From a checkpoint of a small transformer trained on Wikipedia.
Size: 11 layers, width 512, MLP 1344 SwiGLU, 35.7M parameters.
Each number is 50 + 10 x the weight over its row's rms, rounded and kept within 0 to 99. Layers, rows and columns count from 0. The size before them is the row's rms in percent of the matrix's.

# layer 4 MLP up, 1344x512, rms 0.132, rows 73-91, columns 256-383
097:51 45 58 51 58 44 47 47 48 54 48 51 76 62 49 40 62 48 40 37 43 46 41 41 68 65 41 46 45 54 65 44 45 36 40 50 58 45 53 52 54 72 54 34 76 38 51 57 55 42 38 53 33 42 27 47 37 45 57 54 61 52 38 41 53 46 49 58 52 62 51 46 45 48 48 58 47 61 47 69 45 64 51 29 53 47 68 42 55 47 54 67 39 37 56 41 37 43 46 51 53 56 52 36 48 40 50 61 65 64 45 59 59 58 46 45 42 34 57 58 54 53 62 44 56 58 42 44
101:67 56 49 49 53 61 68 41 53 60 71 54 59 47 72 71 55 60 53 61 63 34 61 55 39 62 44 51 63 57 58 36 60 55 50 30 74 52 42 47 44 45 42 48 31 45 47 55 34 52 53 60 58 53 66 56 59 61 47 58 39 57 50 55 40 31 54 66 48 45 53 48 63 45 55 36 39 59 40 63 68 43 76 52 39 45 48 35 48 54 63 55 36 50 39 43 52 53 42 43 50 50 68 48 39 67 67 55 55 39 41 62 54 37 61 47 45 41 40 50 49 44 48 40 63 54 57 52
101:53 27 57 37 68 54 52 65 65 40 48 56 25 66 34 45 54 47 34 58 51 47 46 38 50 56 56 50 49 55 35 45 39 56 43 41 52 48 52 42 54 52 46 42 54 56 54 48 55 54 56 51 29 41 29 61 47 57 49 54 48 43 81 24 49 60 45 49 49 39 39 47 51 54 52 45 53 56 45 52 44 57 62 39 59 59 53 66 34 42 59 57 39 46 48 57 53 42 75 55 41 49 61 45 54 58 60 60 56 61 39 53 39 52 60 49 46 67 32 45 53 41 55 37 47 48 41 48
101:51 56 62 42 51 62 56 54 41 64 54 57 50 50 63 60 70 41 65 45 42 49 52 43 59 64 41 57 49 53 46 50 59 37 48 46 67 37 45 55 43 67 67 63 54 60 62 54 44 46 58 75 54 51 38 53 55 60 35 41 43 63 50 60 50 52 76 54 42 50 50 47 41 48 53 48 49 62 51 30 58 37 51 54 50 39 49 53 38 58 74 48 56 40 70 52 37 49 51 40 51 43 60 51 59 52 45 50 48 48 52 60 53 59 63 65 46 43 52 66 50 49 43 44 44 53 41 50
097:51 95 48 40 41 56 41 54 42 53 47 45 51 57 52 68 45 34 52 46 52 46 32 71 56 29 49 31 58 36 25 63 56 33 41 31 60 60 39 42 51 31 53 47 41 53 48 60 37 45 50 57 52 36 45 43 49 29 64 40 45 33 44 46 38 50 66 30 39 55 33 61 36 42 54 55 43 42 52 34 57 50 34 38 27 32 60 45 64 42 44 55 52 45 53 54 48 53 33 32 51 38 43 49 54 45 43 50 34 42 38 33 57 58 55 48 48 67 66 47 62 30 40 46 59 34 51 42
098:43 48 62 36 61 54 55 53 52 37 52 65 43 48 50 56 40 81 45 59 50 59 48 49 50 38 54 44 65 49 37 33 43 43 36 54 50 59 60 66 48 56 49 45 63 64 70 54 58 34 48 57 41 45 64 58 62 41 48 55 54 46 34 50 51 56 62 42 43 54 59 56 47 37 56 56 49 42 52 55 57 69 46 37 51 39 59 55 40 56 45 39 42 55 57 74 40 44 55 41 41 56 60 56 58 56 52 45 39 40 46 54 66 60 43 54 35 59 39 35 48 47 43 50 61 55 52 66
094:54 47 51 66 55 47 53 37 43 32 58 51 56 75 36 54 58 62 50 45 58 49 35 64 54 51 56 41 53 44 62 41 43 47 61 58 38 58 60 40 51 45 69 42 56 40 49 54 44 55 34 54 73 48 59 42 54 53 55 58 50 47 71 59 52 45 55 48 55 59 51 46 69 49 55 64 35 44 46 52 79 41 66 61 46 35 41 57 54 29 61 57 49 45 49 44 57 56 33 49 50 43 51 51 53 36 54 32 33 55 51 48 44 51 38 44 60 33 55 58 35 40 43 38 51 70 41 56
098:71 49 59 51 44 37 64 69 63 50 50 55 34 49 51 51 34 42 46 54 47 34 45 47 50 67 59 47 52 58 58 77 44 35 69 45 58 50 53 51 49 50 45 55 55 53 41 51 69 51 58 44 49 57 56 35 40 52 33 60 50 41 59 45 56 46 46 69 47 72 57 62 37 50 45 47 44 50 39 70 53 46 79 49 61 65 60 58 43 59 54 35 38 49 71 57 39 52 63 28 54 46 53 64 46 68 36 66 61 45 51 49 49 53 55 56 31 32 52 56 59 61 34 31 51 55 33 54
098:42 61 47 48 62 50 44 55 66 38 56 60 58 55 46 46 45 31 44 53 64 53 40 53 65 65 59 61 62 53 54 73 50 45 54 42 44 41 63 35 57 57 57 46 46 46 61 70 36 38 27 57 57 43 60 50 58 39 49 56 41 64 45 53 52 45 41 58 61 60 41 44 42 41 54 46 46 58 59 55 38 13 65 47 52 26 18 55 53 37 49 43 44 57 46 61 54 61 43 43 51 55 43 56 55 51 55 49 45 54 47 59 31 40 58 38 43 53 45 35 41 58 49 41 44 69 44 53
103:45 51 49 42 41 64 58 59 54 50 59 56 48 51 46 58 45 57 60 41 49 45 45 54 49 53 54 50 37 38 48 47 58 29 56 48 49 52 36 49 34 58 63 52 29 62 41 39 53 46 54 47 52 53 62 39 38 70 43 54 41 62 46 40 53 51 38 44 52 53 55 53 37 44 45 42 52 42 61 49 51 54 32 57 65 40 66 65 30 58 37 50 55 45 47 56 50 38 44 54 53 47 30 65 64 49 34 50 61 41 58 68 41 54 51 43 59 55 46 62 57 36 56 43 53 47 50 57
112:65 48 77 54 40 44 47 57 54 51 56 48 45 53 42 57 42 44 58 53 51 41 60 48 59 51 59 40 71 46 51 52 47 38 50 36 53 68 61 42 38 49 49 36 44 52 68 68 52 41 56 62 40 45 64 52 47 53 67 57 45 26 40 60 50 47 44 66 69 51 38 51 57 56 55 61 50 63 53 53 57 51 41 59 64 43 64 34 35 48 41 59 45 68 47 35 73 58 51 37 48 63 48 40 56 47 54 44 42 49 72 61 48 79 41 52 58 61 47 54 74 54 47 52 43 55 54 63
065:59 46 46 29 48 46 61 54 46 42 51 69 65 41 53 45 46 41 44 47 45 41 51 50 48 61 61 49 40 34 51 38 43 40 39 47 38 60 67 54 30 37 33 59 47 45 57 55 37 49 48 37 71 45 38 34 56 70 57 38 47 67 34 42 37 43 35 48 50 42 54 74 70 65 47 53 55 42 43 46 45 43 39 49 76 55 59 44 60 41 65 61 47 57 37 63 36 61 67 51 60 46 46 57 31 57 51 52 51 63 47 42 34 39 46 58 39 57 69 39 37 51 60 55 42 55 53 57
094:49 61 52 43 43 44 40 46 35 57 68 60 64 42 47 49 44 74 54 75 50 54 50 43 64 54 51 55 42 42 46 54 45 43 54 44 47 50 46 45 60 45 49 54 53 65 54 57 69 48 51 56 55 69 52 55 39 51 50 30 58 54 47 43 39 42 47 55 61 43 47 52 49 50 68 46 28 38 47 70 45 43 44 80 51 46 60 44 47 56 51 46 63 44 57 51 41 44 54 66 60 61 56 47 47 50 73 44 59 66 40 39 56 58 40 47 56 56 32 66 45 47 47 55 47 65 51 52
106:52 54 70 36 33 38 60 48 39 58 51 49 67 51 63 60 61 58 62 49 51 44 65 37 59 49 60 40 70 42 52 41 51 50 44 51 56 60 55 34 42 58 61 63 56 61 55 62 55 35 37 55 59 47 56 57 46 49 61 41 39 56 53 39 34 49 59 50 38 45 42 56 50 51 61 47 32 38 58 66 58 52 51 54 55 51 40 42 55 60 35 48 58 63 34 53 51 44 60 43 49 44 59 45 25 33 46 57 48 34 63 48 49 45 44 52 57 58 56 67 58 40 41 51 39 68 39 55
096:58 57 34 34 53 44 38 44 47 51 59 35 43 49 58 53 77 47 54 42 55 42 53 49 50 60 62 56 45 67 60 52 49 60 43 55 43 61 54 58 50 38 62 55 57 41 40 59 51 29 40 60 45 42 35 59 66 55 48 47 59 61 51 72 29 48 60 57 60 38 56 46 43 46 47 49 52 69 51 59 47 51 58 38 37 28 48 56 49 44 40 36 53 50 65 39 55 47 74 48 54 49 57 38 39 63 40 43 60 59 30 68 59 46 43 70 60 52 59 37 51 73 35 70 40 42 48 48
099:29 51 45 37 46 55 59 49 42 63 35 43 44 54 51 45 50 46 58 55 49 36 59 72 60 42 50 60 57 60 67 46 47 43 54 54 53 44 30 43 60 40 37 63 44 36 55 51 56 68 61 43 43 46 53 31 55 49 52 41 50 55 65 50 55 56 52 55 50 48 59 36 59 55 55 58 24 38 33 31 55 51 33 51 43 35 46 56 58 50 30 48 43 38 53 31 61 48 44 60 44 51 47 45 47 50 49 30 43 44 37 49 50 35 36 28 41 57 57 37 68 63 39 58 48 57 60 62
109:45 53 57 54 56 62 51 26 47 37 58 43 67 59 32 39 58 45 58 54 45 52 29 56 54 51 61 67 49 55 55 50 52 60 49 40 57 43 49 51 50 66 56 47 47 44 33 48 34 52 68 41 53 46 53 56 55 61 54 27 42 32 42 62 38 55 52 46 44 62 64 57 46 40 62 60 49 43 55 50 49 49 45 73 37 51 48 63 63 44 52 53 51 77 40 48 70 50 56 40 37 59 60 39 56 40 43 56 62 42 58 33 57 60 47 43 52 50 51 43 60 45 49 56 37 42 56 46
094:60 69 57 33 44 57 57 50 40 49 36 47 31 64 51 38 43 46 38 42 52 43 41 28 54 48 38 48 59 41 55 48 51 39 58 41 70 45 51 51 68 62 54 53 62 61 57 48 46 67 40 47 45 48 46 38 58 42 47 63 57 45 55 50 46 46 56 36 45 59 67 60 62 39 53 50 54 30 41 51 63 51 30 45 50 55 38 30 35 57 41 39 39 56 59 68 46 22 58 45 45 39 40 25 51 46 50 60 87 55 62 47 54 41 54 60 54 45 49 47 55 48 64 43 44 37 43 66
106:53 52 31 51 48 50 59 41 56 64 41 63 50 61 51 52 40 58 41 49 27 32 42 54 49 46 45 52 40 66 31 42 58 71 31 43 55 58 61 65 55 51 52 46 63 49 53 39 33 43 55 44 45 37 47 56 61 48 50 56 55 60 62 55 33 53 67 15 32 70 53 62 47 61 55 54 59 45 57 49 51 58 29 66 56 47 49 40 35 52 49 45 46 47 40 38 45 45 66 48 44 31 55 53 37 47 34 63 53 48 43 47 35 46 53 67 66 47 63 67 50 33 53 51 52 35 47 40
# layer 4 MLP down (transposed), 1344x512, rms 0.115, rows 73-90, columns 256-383
099:58 47 50 43 61 48 44 65 48 47 47 47 42 45 40 50 36 48 48 17 46 44 64 56 32 39 43 64 40 44 49 70 49 44 47 52 51 47 33 48 34 51 47 41 59 49 44 48 43 52 54 42 51 33 54 32 58 63 54 53 53 57 33 34 33 27 43 51 43 44 50 56 49 47 49 55 45 41 49 45 53 62 57 38 39 35 50 50 56 51 65 47 56 46 48 41 37 54 38 48 50 45 57 43 57 44 48 29 55 42 57 42 39 49 47 52 61 46 45 48 57 50 38 32 47 56 48 34
102:61 43 51 53 43 41 47 23 53 69 35 27 80 31 60 41 41 50 53 35 47 43 75 60 42 49 40 45 43 47 59 41 60 61 48 39 50 63 49 51 43 29 66 63 48 40 57 66 61 73 45 36 34 35 48 45 61 63 73 71 43 44 49 42 50 40 59 42 46 42 59 64 68 55 63 51 34 49 41 51 57 55 56 54 43 55 53 36 57 68 35 59 46 57 34 38 41 54 56 34 59 45 48 40 39 63 46 48 65 48 50 35 47 50 33 52 26 62 38 58 51 46 42 60 36 49 64 52
098:55 47 59 52 42 36 46 56 60 56 53 40 36 58 56 56 48 49 55 47 52 47 62 46 39 57 45 55 43 57 54 46 54 43 53 65 54 60 50 68 45 62 64 62 49 52 64 54 60 59 64 43 43 50 52 43 41 57 39 52 38 50 50 44 46 59 58 49 34 40 50 66 53 53 57 58 54 50 52 70 77 48 64 43 59 30 61 49 44 54 47 46 34 44 52 54 59 42 45 50 38 54 61 54 34 63 59 67 46 44 41 66 43 66 49 41 47 46 52 51 38 61 61 51 62 64 60 52
107:51 59 74 31 55 49 54 37 49 57 45 58 68 39 41 68 45 49 67 59 44 53 58 56 43 47 26 43 49 39 47 53 51 39 56 30 41 41 38 55 43 61 63 59 42 56 39 41 51 29 63 45 53 55 51 36 40 51 44 46 41 58 62 39 66 48 62 51 51 37 45 48 53 57 36 45 58 52 42 44 52 66 43 49 48 60 75 54 30 44 53 53 47 43 62 55 17 57 46 54 41 50 56 47 61 39 42 35 46 53 62 53 50 54 73 40 48 68 49 53 43 56 58 69 48 42 49 62
098:41 54 46 69 52 36 55 42 41 56 29 37 34 50 54 48 55 47 45 56 52 52 45 42 52 36 42 30 54 36 52 64 59 58 61 39 57 65 47 40 45 59 49 52 43 47 67 51 16 57 31 39 53 53 46 56 48 59 44 54 53 53 50 38 49 68 57 55 62 42 66 57 52 57 48 59 35 40 59 51 57 36 51 34 53 44 65 58 48 45 42 48 62 20 47 54 65 59 40 48 52 41 55 52 62 33 58 71 46 58 64 41 33 53 56 48 50 49 52 57 46 57 60 63 46 39 69 36
095:37 60 45 53 48 55 62 67 55 46 32 55 31 52 39 53 49 34 39 26 38 57 64 52 35 65 35 47 52 57 47 51 27 52 64 36 45 50 52 53 52 34 52 54 54 50 42 36 61 74 55 55 41 52 68 50 42 46 43 44 53 37 50 63 45 59 54 76 61 45 44 50 59 54 62 43 51 42 48 67 64 57 64 46 54 46 46 50 52 50 29 55 55 45 61 60 47 45 43 44 63 60 54 40 41 33 55 65 67 42 28 62 48 44 20 48 58 60 50 48 48 33 41 38 19 53 65 51
092:44 55 47 61 49 56 45 51 54 49 56 43 62 38 51 48 50 51 57 61 44 50 57 53 57 66 46 43 49 54 49 44 56 60 42 44 47 48 57 52 48 64 55 53 33 38 47 38 59 62 43 32 37 43 33 46 39 56 50 29 41 59 46 77 52 44 43 27 63 63 56 47 50 41 45 62 57 62 47 65 48 60 34 40 49 41 61 66 42 61 54 49 40 63 45 58 34 32 48 50 56 55 65 67 42 44 40 74 45 37 41 34 48 68 39 57 58 41 23 46 53 37 55 48 32 56 40 59
108:47 53 36 65 29 42 55 62 43 52 50 45 55 38 45 46 45 47 58 52 50 70 35 52 54 57 41 63 56 58 46 51 50 62 60 56 52 57 45 49 33 70 35 33 59 43 50 54 37 59 54 65 47 45 45 38 40 49 49 46 58 54 43 47 43 49 57 36 54 35 27 34 59 54 44 48 51 24 45 54 52 43 40 51 43 34 51 55 43 52 55 54 50 59 38 58 62 40 41 47 53 50 56 45 34 44 53 64 54 37 44 48 51 39 60 62 59 41 38 20 49 37 43 45 56 34 51 34
093:51 63 27 54 47 56 42 54 67 54 47 44 59 45 48 58 64 50 37 49 45 58 51 35 59 41 48 37 37 39 49 64 53 47 54 64 28 51 66 40 34 26 69 35 39 66 58 55 29 46 49 59 54 45 45 60 41 61 61 27 42 46 54 39 40 50 45 45 46 47 43 50 36 55 51 59 46 31 51 45 40 60 45 51 54 47 52 46 50 44 52 62 48 66 47 35 45 40 47 44 73 38 31 49 59 46 55 38 47 40 32 33 73 52 48 46 36 41 44 50 37 55 42 60 74 42 48 45
099:45 72 71 41 62 36 52 37 66 53 47 45 45 46 58 53 43 56 45 45 38 48 49 49 45 44 39 55 57 50 48 51 56 58 57 49 41 60 52 59 55 47 37 41 32 38 58 47 24 49 35 64 46 52 31 43 38 38 55 48 59 43 56 43 39 47 51 65 41 51 51 44 60 42 33 43 22 72 62 52 55 44 47 39 52 49 47 69 54 49 49 46 53 34 52 34 49 51 57 36 68 30 57 36 45 57 44 48 54 49 53 63 27 52 38 37 57 37 61 46 58 48 48 69 59 37 42 60
103:58 48 54 65 48 47 53 56 46 68 42 47 68 48 61 44 52 57 63 66 52 57 36 50 40 44 39 56 41 62 57 44 60 46 37 39 51 40 57 38 61 58 47 39 38 48 38 52 58 39 59 61 51 61 41 54 48 63 59 49 53 46 64 46 58 66 32 22 67 53 63 67 44 59 35 52 43 30 43 35 56 52 64 40 46 65 37 39 37 58 51 44 49 55 61 44 41 34 58 48 34 58 49 44 72 47 37 39 36 46 67 56 40 51 46 54 60 58 59 68 28 54 40 38 38 52 39 43
065:77 59 60 56 67 62 61 46 49 57 53 54 60 41 64 59 76 45 46 59 59 47 42 48 58 67 62 58 48 61 51 39 45 39 37 56 50 61 50 46 48 49 47 52 44 43 36 50 38 48 68 55 47 54 50 68 54 52 66 57 65 60 51 40 37 49 39 56 46 61 48 37 53 56 58 33 48 66 65 63 38 65 56 48 45 59 29 53 38 53 47 71 60 52 45 57 57 67 59 58 73 42 43 47 47 56 51 46 44 48 31 46 53 52 57 44 44 57 41 58 39 56 56 50 37 45 52 43
100:33 53 39 48 52 52 54 35 51 28 49 58 62 51 41 65 68 48 72 60 63 44 40 44 41 66 48 53 59 59 52 48 66 39 53 50 60 22 39 58 50 44 61 45 34 54 41 56 65 39 33 44 50 74 55 57 54 49 52 57 57 61 38 64 56 41 39 55 51 63 49 67 42 56 21 43 47 51 58 49 50 57 65 57 54 60 39 69 47 45 65 31 58 35 55 48 45 53 63 54 45 56 61 38 42 64 40 66 62 51 56 55 41 43 47 44 49 46 58 45 53 57 48 43 48 52 46 31
107:42 17 54 50 53 59 46 47 46 59 45 60 49 56 53 31 51 48 42 56 62 49 58 70 42 53 61 50 37 51 45 52 45 34 75 46 66 34 27 33 50 45 54 54 55 50 53 43 69 52 48 47 51 52 46 55 37 57 46 44 47 63 45 59 64 37 60 43 40 30 36 71 52 50 68 52 47 60 41 39 40 63 38 45 45 62 62 46 50 51 61 54 41 36 58 47 64 53 31 42 45 43 68 51 54 61 48 43 44 44 65 72 40 54 64 58 45 49 50 52 43 62 42 48 44 42 53 52
097:58 60 56 55 41 40 46 65 50 48 33 53 51 53 52 74 64 35 48 43 55 63 47 60 59 27 57 30 63 42 31 55 52 64 39 43 56 49 40 41 59 52 48 67 36 63 42 57 58 43 48 43 38 42 61 43 67 71 40 45 61 51 35 70 35 58 59 34 51 48 63 50 56 65 38 52 68 67 45 63 62 50 38 49 46 45 55 40 42 54 33 49 48 48 38 36 56 62 57 35 34 51 51 61 45 45 53 50 57 45 55 48 71 46 55 38 52 67 60 42 35 62 62 36 56 48 48 39
104:45 40 47 43 49 47 43 45 58 56 39 44 56 28 48 58 43 32 44 68 50 53 45 42 44 54 65 57 45 70 66 58 48 47 61 48 63 44 41 47 50 53 58 66 67 42 65 45 60 42 44 59 54 68 58 76 57 57 53 67 32 57 34 46 47 35 45 48 44 51 50 41 38 55 66 54 62 46 52 42 48 42 31 63 32 52 62 59 52 36 49 54 44 52 38 54 34 42 43 57 58 54 61 46 51 44 43 35 39 42 55 53 67 41 46 31 47 36 39 41 53 46 57 43 63 82 60 55
107:38 46 38 49 49 43 32 41 53 53 48 48 52 47 65 53 46 48 36 54 44 47 42 44 59 45 40 48 41 46 57 50 51 37 58 50 63 44 36 53 55 42 55 58 58 39 59 41 31 69 59 52 41 57 42 55 41 54 34 61 55 50 35 64 47 50 46 46 37 33 51 60 57 47 62 58 57 53 46 60 60 40 52 54 39 29 42 55 57 44 45 55 65 39 46 49 35 51 54 52 63 33 53 60 68 51 49 50 52 38 50 42 63 58 41 56 63 57 58 57 62 35 38 55 39 50 53 52
096:55 49 42 57 46 50 64 64 53 48 54 55 52 36 78 41 52 65 58 54 45 44 54 55 46 39 42 40 51 57 50 53 44 61 54 56 56 46 42 54 54 56 66 73 65 54 44 49 61 29 30 36 62 35 52 35 66 25 64 60 64 59 41 43 44 32 61 44 49 58 56 38 59 52 40 39 48 35 45 60 40 53 50 47 51 57 39 35 43 63 60 49 54 47 50 63 62 60 50 59 39 39 50 37 54 31 65 43 34 43 37 55 55 55 40 54 35 43 49 52 57 46 59 43 63 53 66 23
# layer 4 MLP gate, 1344x512, rms 0.128, rows 74-91, columns 256-383
102:39 62 43 48 43 61 55 58 72 39 64 47 56 65 36 69 56 57 59 44 57 79 59 49 57 41 55 55 57 34 37 44 44 59 63 30 57 58 52 36 47 51 43 42 52 59 61 51 37 62 42 38 54 59 46 47 40 40 58 48 48 57 41 35 49 32 33 54 42 30 52 72 32 36 58 45 66 47 48 38 36 46 60 57 49 36 46 49 46 39 50 57 41 39 42 45 47 62 37 47 49 52 47 52 35 51 49 52 52 59 42 56 52 48 76 51 67 56 58 43 51 53 45 42 56 34 53 55
109:41 71 51 63 45 68 40 54 36 55 49 36 56 47 44 39 33 75 53 66 70 49 53 48 43 50 43 57 49 64 73 35 49 49 67 67 48 46 41 52 50 52 67 68 54 58 43 57 56 44 46 46 57 60 49 57 65 49 63 47 66 51 37 57 39 52 46 50 62 47 57 48 46 66 49 52 43 64 57 39 42 53 46 67 40 65 49 40 60 40 43 47 37 55 61 60 31 46 40 61 58 51 50 45 42 53 42 42 42 53 53 47 66 40 45 50 44 42 41 53 40 32 66 40 37 48 37 55
104:37 32 35 48 50 58 55 64 55 45 55 39 42 58 39 38 39 46 64 53 78 48 79 51 71 42 50 65 47 48 45 42 43 45 54 55 47 60 62 55 51 48 60 62 64 41 50 65 48 28 27 44 61 39 37 48 54 49 60 46 80 54 56 43 45 57 46 65 57 64 62 48 62 60 52 49 44 60 55 44 29 45 36 56 52 58 62 54 47 44 50 42 60 49 35 54 64 46 41 66 39 48 42 44 42 59 41 47 41 39 51 65 59 28 40 55 47 55 48 50 30 43 54 48 49 52 61 45
097:52 45 55 40 41 52 61 54 62 50 66 45 52 51 51 48 53 52 58 50 43 37 57 44 39 57 53 60 56 39 58 44 55 37 43 59 34 36 51 51 68 54 40 53 68 53 54 49 48 55 48 48 48 53 45 35 34 47 42 41 58 46 56 29 49 53 51 61 44 47 42 31 50 50 63 29 31 50 48 56 43 44 58 38 43 45 72 54 42 52 36 59 42 56 56 44 46 50 45 55 36 38 62 40 56 47 54 60 64 55 42 54 60 33 37 37 54 27 41 42 48 49 33 79 42 58 53 58
097:54 61 55 62 35 50 54 36 47 30 45 62 37 49 51 57 48 62 50 55 49 72 33 67 42 57 44 34 54 71 30 28 43 31 60 49 57 46 44 52 59 36 47 39 58 37 50 35 45 39 43 45 48 49 62 62 58 31 61 41 57 29 51 52 61 51 52 42 56 44 55 39 47 49 46 64 39 47 50 46 39 59 35 33 38 47 40 56 26 60 46 51 52 45 45 53 50 55 41 36 58 47 48 48 58 38 56 46 44 48 50 35 52 44 58 42 45 47 44 65 52 59 48 49 36 44 36 56
093:39 48 59 64 50 50 44 46 62 54 48 59 34 59 50 59 56 50 44 35 54 33 54 47 39 56 33 63 48 59 54 58 39 55 57 58 42 49 68 36 38 50 48 40 44 78 61 51 37 66 41 56 76 47 56 46 69 37 55 57 48 57 39 56 29 56 54 47 48 65 45 48 54 37 62 46 49 35 62 29 44 48 50 45 51 58 43 50 55 45 65 64 52 56 49 31 45 61 41 60 45 46 41 53 56 54 56 49 47 52 29 43 49 48 70 40 58 58 46 54 58 63 52 50 44 57 53 39
107:49 51 51 33 58 54 53 49 42 53 40 51 66 57 55 48 48 63 74 42 57 46 55 56 30 54 40 29 51 71 65 58 55 62 51 59 55 46 41 54 79 53 70 44 60 51 55 53 65 57 50 49 54 62 56 58 40 49 51 37 59 47 49 70 33 55 47 41 57 44 50 57 44 41 64 41 43 73 48 63 58 53 47 39 35 43 47 45 51 54 52 53 39 51 84 61 37 48 30 56 49 56 40 68 66 30 46 34 48 37 41 55 44 49 41 67 58 41 55 50 56 58 61 50 48 56 34 46
093:51 56 34 47 57 43 57 35 57 48 50 54 52 48 69 69 63 64 56 42 58 61 50 34 32 35 38 67 63 63 71 53 44 52 55 47 52 58 53 58 35 41 70 39 45 36 39 56 52 50 64 40 36 47 59 43 50 51 56 60 51 58 40 40 52 40 63 51 55 27 49 42 55 32 41 57 42 62 65 44 52 37 51 48 68 65 50 56 35 46 49 42 55 42 58 45 63 62 49 45 40 41 37 58 52 47 52 50 42 43 46 67 43 30 54 41 27 55 52 56 75 51 49 53 55 55 42 52
099:59 39 42 38 35 47 38 63 45 45 59 42 32 42 48 55 52 49 56 63 50 53 38 53 40 55 41 51 42 65 33 45 27 38 46 52 33 50 33 50 67 66 56 50 42 56 52 29 56 44 53 32 62 45 45 60 51 55 66 48 47 61 41 32 40 63 55 67 39 53 57 48 44 60 64 52 57 53 50 37 58 56 36 37 67 42 58 43 49 72 55 34 52 42 41 54 33 36 49 46 35 51 67 60 50 47 39 59 39 65 44 65 42 53 58 42 63 51 38 48 45 33 61 29 42 23 57 38
107:45 39 42 31 41 63 56 53 52 60 49 44 57 45 65 54 54 51 51 58 46 65 54 64 48 41 46 51 55 35 69 35 60 72 49 34 68 30 67 39 57 38 52 41 70 49 52 60 56 41 66 48 47 71 42 33 52 73 53 61 64 24 52 45 60 35 35 39 47 57 52 50 64 43 39 44 54 51 69 65 40 59 67 47 50 71 40 41 55 50 46 39 45 57 45 41 63 45 43 34 55 58 32 54 47 50 70 54 43 51 74 63 40 55 33 50 58 60 40 29 42 30 39 47 43 30 56 46
063:49 47 75 41 50 31 50 40 46 54 58 63 70 66 51 57 41 57 49 46 40 25 61 37 53 54 53 32 49 45 58 59 47 27 42 50 33 53 34 42 52 53 44 48 36 59 65 41 39 51 53 43 33 49 50 38 45 63 52 55 50 65 27 64 57 41 41 47 63 59 57 55 51 46 60 50 59 52 41 49 68 53 34 40 63 43 59 37 61 54 54 44 69 52 52 34 39 43 53 54 61 40 61 59 64 50 58 43 52 48 46 27 54 46 65 49 63 63 64 53 55 43 79 65 42 41 54 38
101:49 43 39 54 74 34 49 57 69 60 40 56 51 28 66 50 67 70 61 55 42 62 41 45 62 51 38 39 53 51 62 67 49 70 41 52 63 22 32 37 36 42 51 45 47 54 37 53 50 52 63 58 54 51 60 64 44 48 64 20 45 54 43 49 30 62 54 61 72 49 48 53 51 57 64 41 62 53 53 41 50 23 60 39 52 69 56 49 61 35 56 54 66 47 58 56 71 39 44 47 45 52 42 54 53 54 54 54 70 49 45 49 54 42 53 52 38 65 51 49 37 69 44 43 61 48 37 37
111:58 71 68 43 54 56 54 31 71 48 47 43 50 40 80 49 52 39 44 39 45 54 61 58 45 54 50 47 43 56 42 52 51 57 52 36 66 52 57 33 57 70 47 66 57 49 49 60 43 39 44 48 49 59 33 58 55 40 48 53 40 61 44 59 44 41 43 38 44 65 61 66 34 52 54 55 65 35 56 41 57 37 51 58 76 60 46 46 53 48 57 64 47 60 47 58 51 60 34 64 39 45 56 43 36 48 56 54 53 40 43 41 36 59 61 52 55 33 57 58 55 53 68 47 23 68 30 36
096:55 55 32 51 39 25 44 37 44 28 52 30 40 63 65 39 52 33 71 48 52 38 49 47 42 52 52 39 68 55 48 37 59 31 49 49 54 50 52 57 64 33 61 37 63 42 72 61 44 51 46 35 54 56 50 35 55 55 58 46 56 51 39 36 61 61 43 60 61 45 59 51 56 56 61 40 59 68 51 60 49 51 51 54 35 38 46 61 64 40 65 41 59 57 49 51 53 56 43 62 46 42 56 41 54 59 38 46 52 53 40 45 54 53 34 45 37 49 50 66 62 64 46 16 46 48 47 42
100:52 56 33 53 57 47 47 43 51 49 48 66 61 58 48 66 64 44 53 34 47 48 68 65 32 54 32 56 72 45 55 53 45 47 60 63 49 57 33 45 33 64 45 54 42 40 63 45 39 48 76 44 39 41 49 46 46 41 40 37 41 39 49 39 55 50 57 31 42 61 41 42 54 57 56 39 58 48 41 58 48 51 35 33 33 45 39 34 45 50 42 53 34 40 56 41 50 61 37 59 53 54 50 51 59 55 66 49 61 49 40 56 26 52 35 48 33 29 55 52 49 61 51 61 54 55 59 50
111:41 52 47 43 34 44 54 55 58 57 59 53 52 31 47 54 58 59 37 66 59 49 50 54 49 45 59 69 53 47 48 40 53 41 64 53 55 26 45 57 42 60 57 67 42 43 53 38 72 56 39 65 43 41 54 41 54 47 30 57 34 56 42 36 56 45 36 36 37 53 45 50 68 46 46 42 38 48 43 32 34 60 40 41 33 47 48 42 50 61 41 37 37 37 30 42 57 46 41 47 52 38 44 54 47 49 47 45 57 36 49 70 40 56 49 52 62 54 68 72 43 42 59 54 49 37 50 36
094:39 45 53 53 69 51 38 63 54 56 47 60 31 30 37 69 55 60 52 44 55 55 43 64 46 49 64 41 39 58 56 46 50 59 65 52 58 50 42 30 49 45 46 45 47 55 43 55 46 61 65 62 43 44 65 54 62 47 54 47 54 50 49 46 39 69 26 75 56 51 36 63 55 58 48 36 49 44 57 31 67 43 52 45 44 52 54 52 44 34 50 67 42 49 56 59 46 53 42 40 46 59 51 51 50 52 47 67 47 38 58 38 75 47 57 54 61 44 51 66 41 43 53 65 58 63 67 39
110:41 48 39 49 43 49 60 42 34 63 31 62 51 51 51 48 48 70 46 55 31 49 27 42 52 43 46 50 49 56 64 49 57 53 58 64 47 42 55 38 35 48 50 32 35 45 35 53 37 40 62 40 54 55 61 38 47 38 40 49 49 66 34 32 50 46 39 40 37 60 53 30 56 37 40 36 49 39 60 53 33 70 36 49 44 54 54 60 31 52 66 39 50 59 62 51 45 55 54 76 66 59 45 56 47 62 46 54 51 45 43 46 64 50 50 46 35 59 48 44 71 54 52 58 41 54 53 63